Weights of a small GPT-style language model, trained from scratch on English Wikipedia.
Size: 16 layers, width 160, 5 heads of 32, MLP 512 SwiGLU, vocabulary 8081, 12.1M parameters.
Architecture: RMSNorm after each block, rotary positions, local attention windows.
Training: 146M tokens, 9360 steps.
Each number is 128 + 24 x the weight over its row's rms, rounded and kept within 0 to 255. Layers, rows and columns count from 0. Numbers have three digits each. The size before them is the row's rms in percent of the matrix's.

# gate: layer 13 MLP gate, 512x160, rms 0.257, rows 199-224, columns 0-79
# up: layer 13 MLP up, 512x160, rms 0.254, rows 199-223, columns 0-79
# down: layer 13 MLP down (transposed), 512x160, rms 0.144, rows 199-223, columns 0-79
gate199 125:120116134136128124144105127132179111140141150140109098120110113141126134133132144160122125102132111150136146160131123084142162171173151127133105161100105102100117131117144090125113117152102123132115162110137158108084148143154145153122145118
up199 125:158123133172120090141103130106124136141160141170101108098133148161158134111095189139149176144200150147129118155080092136121160139150141110111131152138107104112113095133158138135114118134147115108129138126164175144122127149078147120140092115
down199 099:116173136125137110133124117121110169123131096113144114134110122056166126101150162154137136133152140123100151104160106112141184123158139157180092140141148164140090119127134153122111124110129115094141131122124109133153117156092150152135157113
gate200 056:152100146072091151110171102140147119156132154152152103099172118094151095138114077153094122147134138142138134130115168130147147138137116118140099142106114131119173093151129102096103121090112137128122127112129126076113122129153090108110136127
up200 044:066168128193192101143105144132114133139139106095120118160099116152106151099131171101164120097120126108112136129144118135124119138124134128113177126136178127128110169097120129143145125166137098121124114128117120193111114124100148169123125105
down200 067:099153154163145118103138122121136174129135134156137140110154064138101140155129145074126062178122126112158147124118144134157124127151099124171131131120182105123130127180101122118153090113102089088153119099118137142123107123140114115115137099
gate201 138:136124104097146129093146130096166106150108178143129126136091136089101122170127162138097115155111146133164130104085142179137109128101122139120119099129156105091111138159124136120112138130158123134084124127107119088154088163107109093116155123
up201 112:138136122129160112103101126149138158135130115121142145080137107134120066104153138146169125135147142130111145123132102118108142090124114074188145184142090124106098129139122136130104119114153136123149103097144128143129111128119118176119166113
down201 120:123136147136128119089119136118142127097146141095141123104132131121115083119109087116166143134103134114132110169135106168126115119115153087069101132089115166167131167106157086130157124112130126138123116128074125136080128120103123139112088179
gate202 045:121113105161140077134139163112139109138124152111189124145098114120102102117120158120100135145145139154143152069113098136127096120144119135132129119101098139147092096152178189102080143150126144151101101115132158126100117106148112125147112105
up202 040:126107098167134078173132161130155100140112137114161125152117116106129140108135165120095115124149128162125125079097100142093125117131125155094167136129128137126101095163187178117110159139121153144124113096132134122129105082125123100146121121
down202 047:144107119102111140114103135125137141110115129108146120101136111129127157153137119125109112142088165099103125095105168130108118128062184113097106107155113178063149143143094115166111096132100141151141119124174112123139114061122108085150118122
gate203 110:128161119128123149144137137132137180122114183119117128131141139140050124138103148130112143160169155148105082137111109146124098114135115135142119160092111083148154097123163131117113139134149137122123130129125154151098111105137105159157118145
up203 116:108129153132151095125118143094135110089124124101134117097126136111133139099124156107091117124138115143161123104122128124097103124091137098113137094128136163142092127139115093178133138117101106107149145103125126114146090097172117115112136105
down203 111:111110099136135145104126171088123155149170096129116092141102139110111100120136089124121112173106128075121160156137107130154161127159148127069135150081155124089126147127128114109130127124141126083122137132085164144137164149112095165161112125
gate204 097:121123123105098145096139119149118107110217090161112136105118166176140120096153145149104135122107126120126136110150138145121137102133138108075116115157135098129108113107140172139187115148141129115113120127143112115161090111129140133120135124
up204 096:122131140130120136127131153135157119146157156094135134075112118161170113143101129160141103075113156111127136110134106135138146142124155161096117180117114147176090119129113132171123161110115136080118146079123100132139137170166145126099094077
down204 104:112107109080094151145074147103137091116152125124118117129083129131142124094160144143149135121147146132115156111152083149120141127121158140117160163130151142185146131119150107113121139132148124132127143131169131123135111124108170136129178128
gate205 094:113103101156098149113129178119141139146121146162124128121141094103165140131133151136171125091134122130153113107088128126142119124142176107111147119092107150137108131153105177176148085126114125139136113094127129131109119173061148092147117153
up205 086:128120149124129120117110100121110115126172075129099140156119106157135129155194156121132134113156123088161127141151165127123132117124132171091107132102130097126122151126090110098083102112115174120116146141127127135078125121139133117111092145
down205 100:105155102108145106135136155127132136099141163098126122177180170164128132132146131131144106146117090065122083117138147131113133103081089108114119111176121127136120108141129154112081093100128105137145091115130116167148113133131143159155161140
gate206 091:099134140145115083119107185095134087187133138134151153115130104154164172123135163142124141143111145121139171133165134112140138085145145114108159141109161132134078173099107152154112152113111113146090110102111146175122145129127117125115072161
up206 100:143123102114135110144130101115098099119127097107109145133128129158167130103097130162116145126100148144155164098128103136115086114159134115136120157099131166111091153136121159114151156149149125137146128103133113166143141109129123061106106136
down206 101:088108144137145135122166133105124105147126125101144163117131119088121161129105156177104123133110102115145130112103149123080125154104093100134150098120134164126116176136068133143149162113128149119100162122123163098105152135128100109100116111
gate207 123:114124097158111122191123111114139130180151164161082135148143111111134121088100141177089068075193135144123112127131167148125136094135169119145140143140166117147116127113103118155159130095116131109113093123113140139141138138135095128116104124
up207 104:124134166094166119129083098118119136155130117136117118130174105106113081159120094104125136137151132130123147127120148116111164130101134105141120144125156153118180124149139111109082079059121125079125130152138123152098147117134096127120106155
down207 112:101126153107140126108090190188100136074112155115089131119127156110152100113140130140121135150153167119161144147171108114121144112095137135110161149100134129123083095157103122137132111138135140140132107137123127166094173136103154129139163130
gate208 091:163151143086115145163123103154152130141155110147136150170142128111138104178108145170128137057128129124123143156107095108174162128139128131150143149111108123129172105108152119134144095138148106133155095144110156115122103090100154143128154167
up208 099:101107155172112175103131134144146095107069098154103125133122121084140100117150099152157154145131124115174151112140101139140131115153108115149113129158103127143106150115092114142135076082142091103121122118085147141159132124118104099135078151
down208 097:104090119087163163135127157138156163138183150132117130157139152123106137167139153135166074153133121129097116147144178136149107066141111137110130151148132141135111138132141142111082148151141159077151118164153130078162144144094141125135113141
gate209 110:100102113176146117112146112135161101135130135134119130131125096119109109134108129103127165123143140161151164147121087119132140110108165163073140136173181118151133128127116129109146145144145154130098123099083129154101124165158138142127124132
up209 110:132133118114127092122091111080127079181165101139148139109147152128116162109151152183152108135124092087111099122134141116113119144129125141142130135102094154144102144132106146189155127103061114140107103164131140095130157082111126105115157116
down209 114:124166111098150137129137161136104140137142129136104126131145143159106123159138076151137157164151126141119114149106145197100102131145163132104116128138113122126085151152073172138117135125166173161102097140171118142135151143113119116109125079
gate210 087:096151137137104101156134127142115145113090172138135095105103171118127120098100139123134120165148123173159137109097124140104127132170102158107114143155135080108096112077111126124136101142106127112137129178115134129147153085116221123108151148
up210 089:112131128133071113131143129129136064134120140115124138113126105146146143121134127131117154157137103117102084123103105120127133169160145110146136134128119132136100136135116169096077114122090133142141070178106153133082149130156122140118157138
down210 089:141123140196165151142052120127107163131100118126168117087106146113114091136150143112121165151101172120132107162133148125175126133150148152131137132127104121132114146132135146151191102149117110146182164113130125117148077107125124130139138153
gate211 073:104123126132146060088140118102147116127126103107137120132138093089107114130100114146107102173144132185126076103108116175110118126160110146072143133147118104112121125153133132130145175122128128168135158112180150143117122138098124148109114134
up211 082:117077145109149123107134107142127160120085132128107120139164130129115095118108145167104121144117113127102116159140136137119146159093104116143113128106136167139133130135164153140147162125161133121143086082099103106165128140164128117099069175
down211 082:120176117151112140149115102135132111162137118089116146106121061116136133114123129110115140104159148155129107074113141138103137108159106129083125130101104135130136094137102126141141136165093111092138158137141080153125097144119127159108118085
gate212 121:190116114114107148175117147147156086108083164153137177151136088117121139080107159166108109112094118119102128103143147135114112143162134138138121176075125128149127132103130136142091081100101144108135141124149118104132130153119130185126148104
up212 109:131138076147096168111109086143120145184125170106093151130097094151133166144119098127143109131095117097132134105126159099180124104146112102076146119103107128110126116165134104145157152110163118121128113151136147136126132156161102184161132122
down212 110:115085165117169120142156126132175127081121129104185130134106148095102108111146139140114146148142103146114152099124156174122116124111115174097145135120139073115166110118159153127147145115145145136170125116129165105101143122109148140103145096
gate213 133:154118120135131118114164157136131128161128119113106161155119148085151175119128131133090110142125119102114131129109104131136154091161165126154145100147101129132123107111123128141061145090084146101162145097117101195155119129130101106115137132
up213 126:107151117135131156074137153186177151082098132094138172145115122117071132113146132083138145191111136116120134121153119156138134145172102128123151142137131108141104150111160118126133117151124122111141139137142067127125105167127141134144126156
down213 127:124123128134123068102110125119132110106122120147162134115192131135137114137102143123106103156110120134140157130137145126090214126139116098108145163130127124130078115109100135126150157131131128172138183120066153099163154086125142107102142125
gate214 117:133111096193131150106094142093144046113134137135130138121106137082142091076096112090118147109094158117129083144135106195112160134125169111145106118117152101066129108143161129167077144123118143112139089112130127152144134151145109131144130132
up214 098:135134150082126095141151085146127159112135114155142138187118122202137150182153112167114099117163082132137151101110142128170124110138122141108143147102135172157135150102097140080144125128145159108145189127144145139120137113118119136116118092
down214 113:099111167109155117126095149124120084177142155078144111057174131118120119133133156102127135123125132125155134171115119179137147129134135186152111121132084096141101151152085107125124113099096085134069093146154137091156104144144119134169120146
gate215 048:121115138089134143079127072155076166118105095081070114149142111134135159155068116139123120192103118147097123164142103147128096107116107119139086112128100132116101128135103102195117114155147154118173166121108144142140121129138132118143111149
up215 047:127170113135091128190140162116154120154141138172170129132115122121120147113177117103151105137136115079174109164108113136099166171178140192126135123117130157115141133151121157113116137117099133132116106109123157100140126131106133110106113096
down215 060:158133125159111127132201134115089139128102130154138097123135120121102145145159131158138129148161100098101191107113114130133157158124136182117138112108123155140117127132146132122085132150144103141147081111171115100104136117130076170142164152
gate216 096:140126132181120175139081137128108161135116108109134133108131130120157068130187136118154104146081173128123142147104125118111176154135123130137131112145173153140146099137143097168128131069096109145134109128161129150097145122124137159099124167
up216 095:104133125097139131166145122119081154110064127115120105166136139114139132111123121105119165090158115116101156157138157161152121158097144184148175110124135156109130142133108135083159124133148130102115117152175102163135121139149134168102122096
down216 097:118088132069104143124121116157099119142145114116151122136114130129108074129153131121157125106123102130126116113095131128163167096147141089108139146135131144150101146129098139147183168102154165110136114119101154091113140126157158089131113124
gate217 096:169114122077172132090087139120163105146156115150136104113140136114157105131110119148117135096072161161156145132116163123127146121140141091167138140118155177108142101125119144140124132097164105151102142124097133136095161137117144114137125166
up217 093:136136148142158167101106104093105091099122096124166149094118150120135082161124127128124156133141153133117134135104132151095160137121139120091115125141163143074117151126095187079086150120135155066130123121115075137151171150128115120116147087
down217 105:134106123142109079144118140142161132119129093137138123147129144133067133185148096155073129168138108135117145136138089112077114157148106110108126130100098155145108108134120140121115085138101153113123128165129129100142132172103118144141095138
gate218 111:098099124160139139109161145119136114133166138115143100154137107130098107138109131139115180108116139122107108134135143109139122147160078065121121099114119137129131130145124156145112131104114137161095131132106136098109144104107112140165118107
up218 122:102108151145137150104127136102140099137143129122135069144164137149099116085140127144150148120092093145147151158117142114152123124147125104143135092154100114105144155131128152100136138066119132107143114133131117093137160096129117155097100137
down218 113:137148132146168079154135104126121138136131093158149150146134132143149161152136122146168176089122117144142153091138142113131136082109118098135134161111109131091114169144120156099117142121138115094127136090138140159128105160168160146130128114
gate219 111:150105090103115098137125139108101116147129145139107156178110144131172145111106095098165149164125127132103140142103125134145139164140083113130134149142137117127184109132161138148101142126149163153149156115130179080143090126116131109136167131
up219 118:133114169121144151144102105149103142093112161130092156086138105131126107109130082118118162168119133089089152134105108116126151112135122107214121113151129152086132118123138092146141089074139124116121139106164103107151129125131138113098120151
down219 105:146101070125115105127154104117082135118130158190137108176132152118122170146097106142111151143155135133100157179117144064106128112136096138151165134136124124122154106159110139120123123119118136109128151125142120131099110147115114121130143183
gate220 106:078126177136123124130127092086116147132113111094126131139114162155163125127163133133125137127123113147102142114137143173159142147134103119121130150141119188119143111148127145130095146111148121137125104098114136134108144110111119124146120121
up220 099:086156129146117114138079069077117140125113134118143176091089165150169167122141143149138121107154132076110113138077117108144152141113144109131149159113123159132159116131135112151107113117106109133137153093109168170118119121110114126149104132
down220 111:120127186153130146101101160120145130106119144150156131102085114095125122115144145147108121127119172146128145108120118105116079073153107121167107090113156170113108125119172129112152134157145157131097114177119115086112094158132160133134138109
gate221 115:116137107153125152176102146111122089126153114128133133119135136126157139127129138136114122151087088130087141129161109127140116156152140131102138113138169125158138147129129103123088113104096096131135176168123159144140156134137146170135097136
up221 132:141128101078121125089134158118142106133108139115086119157131139158117100141141165116104131130125140149093141128134134138166126126127101127118151145116158180148133135120090183078132145100168146140149102169147129222146139105127132133122148138
down221 104:117092120096132143106128114104113142138165110137110135122114117116142178160135138088132084148123111182122107095131099117127152132114150115118098132127094101059180141155107119174100141148112087101098112088121095086117136145100135114138112122
gate222 103:110104081102140101071155097113129120136135134149133146072094137118178181146137144142141169131143141095104120117150152108150162164133110142153163163153101139163104090122136147125109129131091119103120125121169128135128148153136097154114102093
up222 092:123111103116124127109148123091114126129139170099114154100080163097188163159135115107139147098141115092082164141135156109128140143136094146118142152148148153150129121146148116092099099129133112107132153138195091139122089132163101151091128116
down222 118:127129137104139132090171122111151125148122098163133124098138130117113128097138178109129131146134126126110152130131142132168182127131132126125123160127123131125132096126089154112101130119090157099147136160179108177092106104135145121083132136
gate223 106:123139136113132136110160151102136094115125121076123172149091112133137095195153152130154131087099162104121157099166118128092145124121166101113190137150151113093150129168149079127144125103146151117152130109151122094128122135148158157128104152
up223 102:123165119114141115095131136141135122182164158129108134152145163127149117141129110121140113100156098124128175112122159107089114098142104139136133130128195161144146133134115147149109100135147086129140120131129136060115113157117115100139142122
down223 106:123086095134121159192157152110108137116136121112135179091163076121110162142099131142093169156157124128100122150136091091134129108158116162170095090154105127140141184141135114119125115152118114122110125133133128133146149099132140106144181155
gate224 110:111122181077086134131139168146141132145112124107120155092136156145139151099133136108118111170119142125116171116159133151170109123115172082104113142128109158158076155109129106103107127115088141096155118127115110124122140106131139156141136117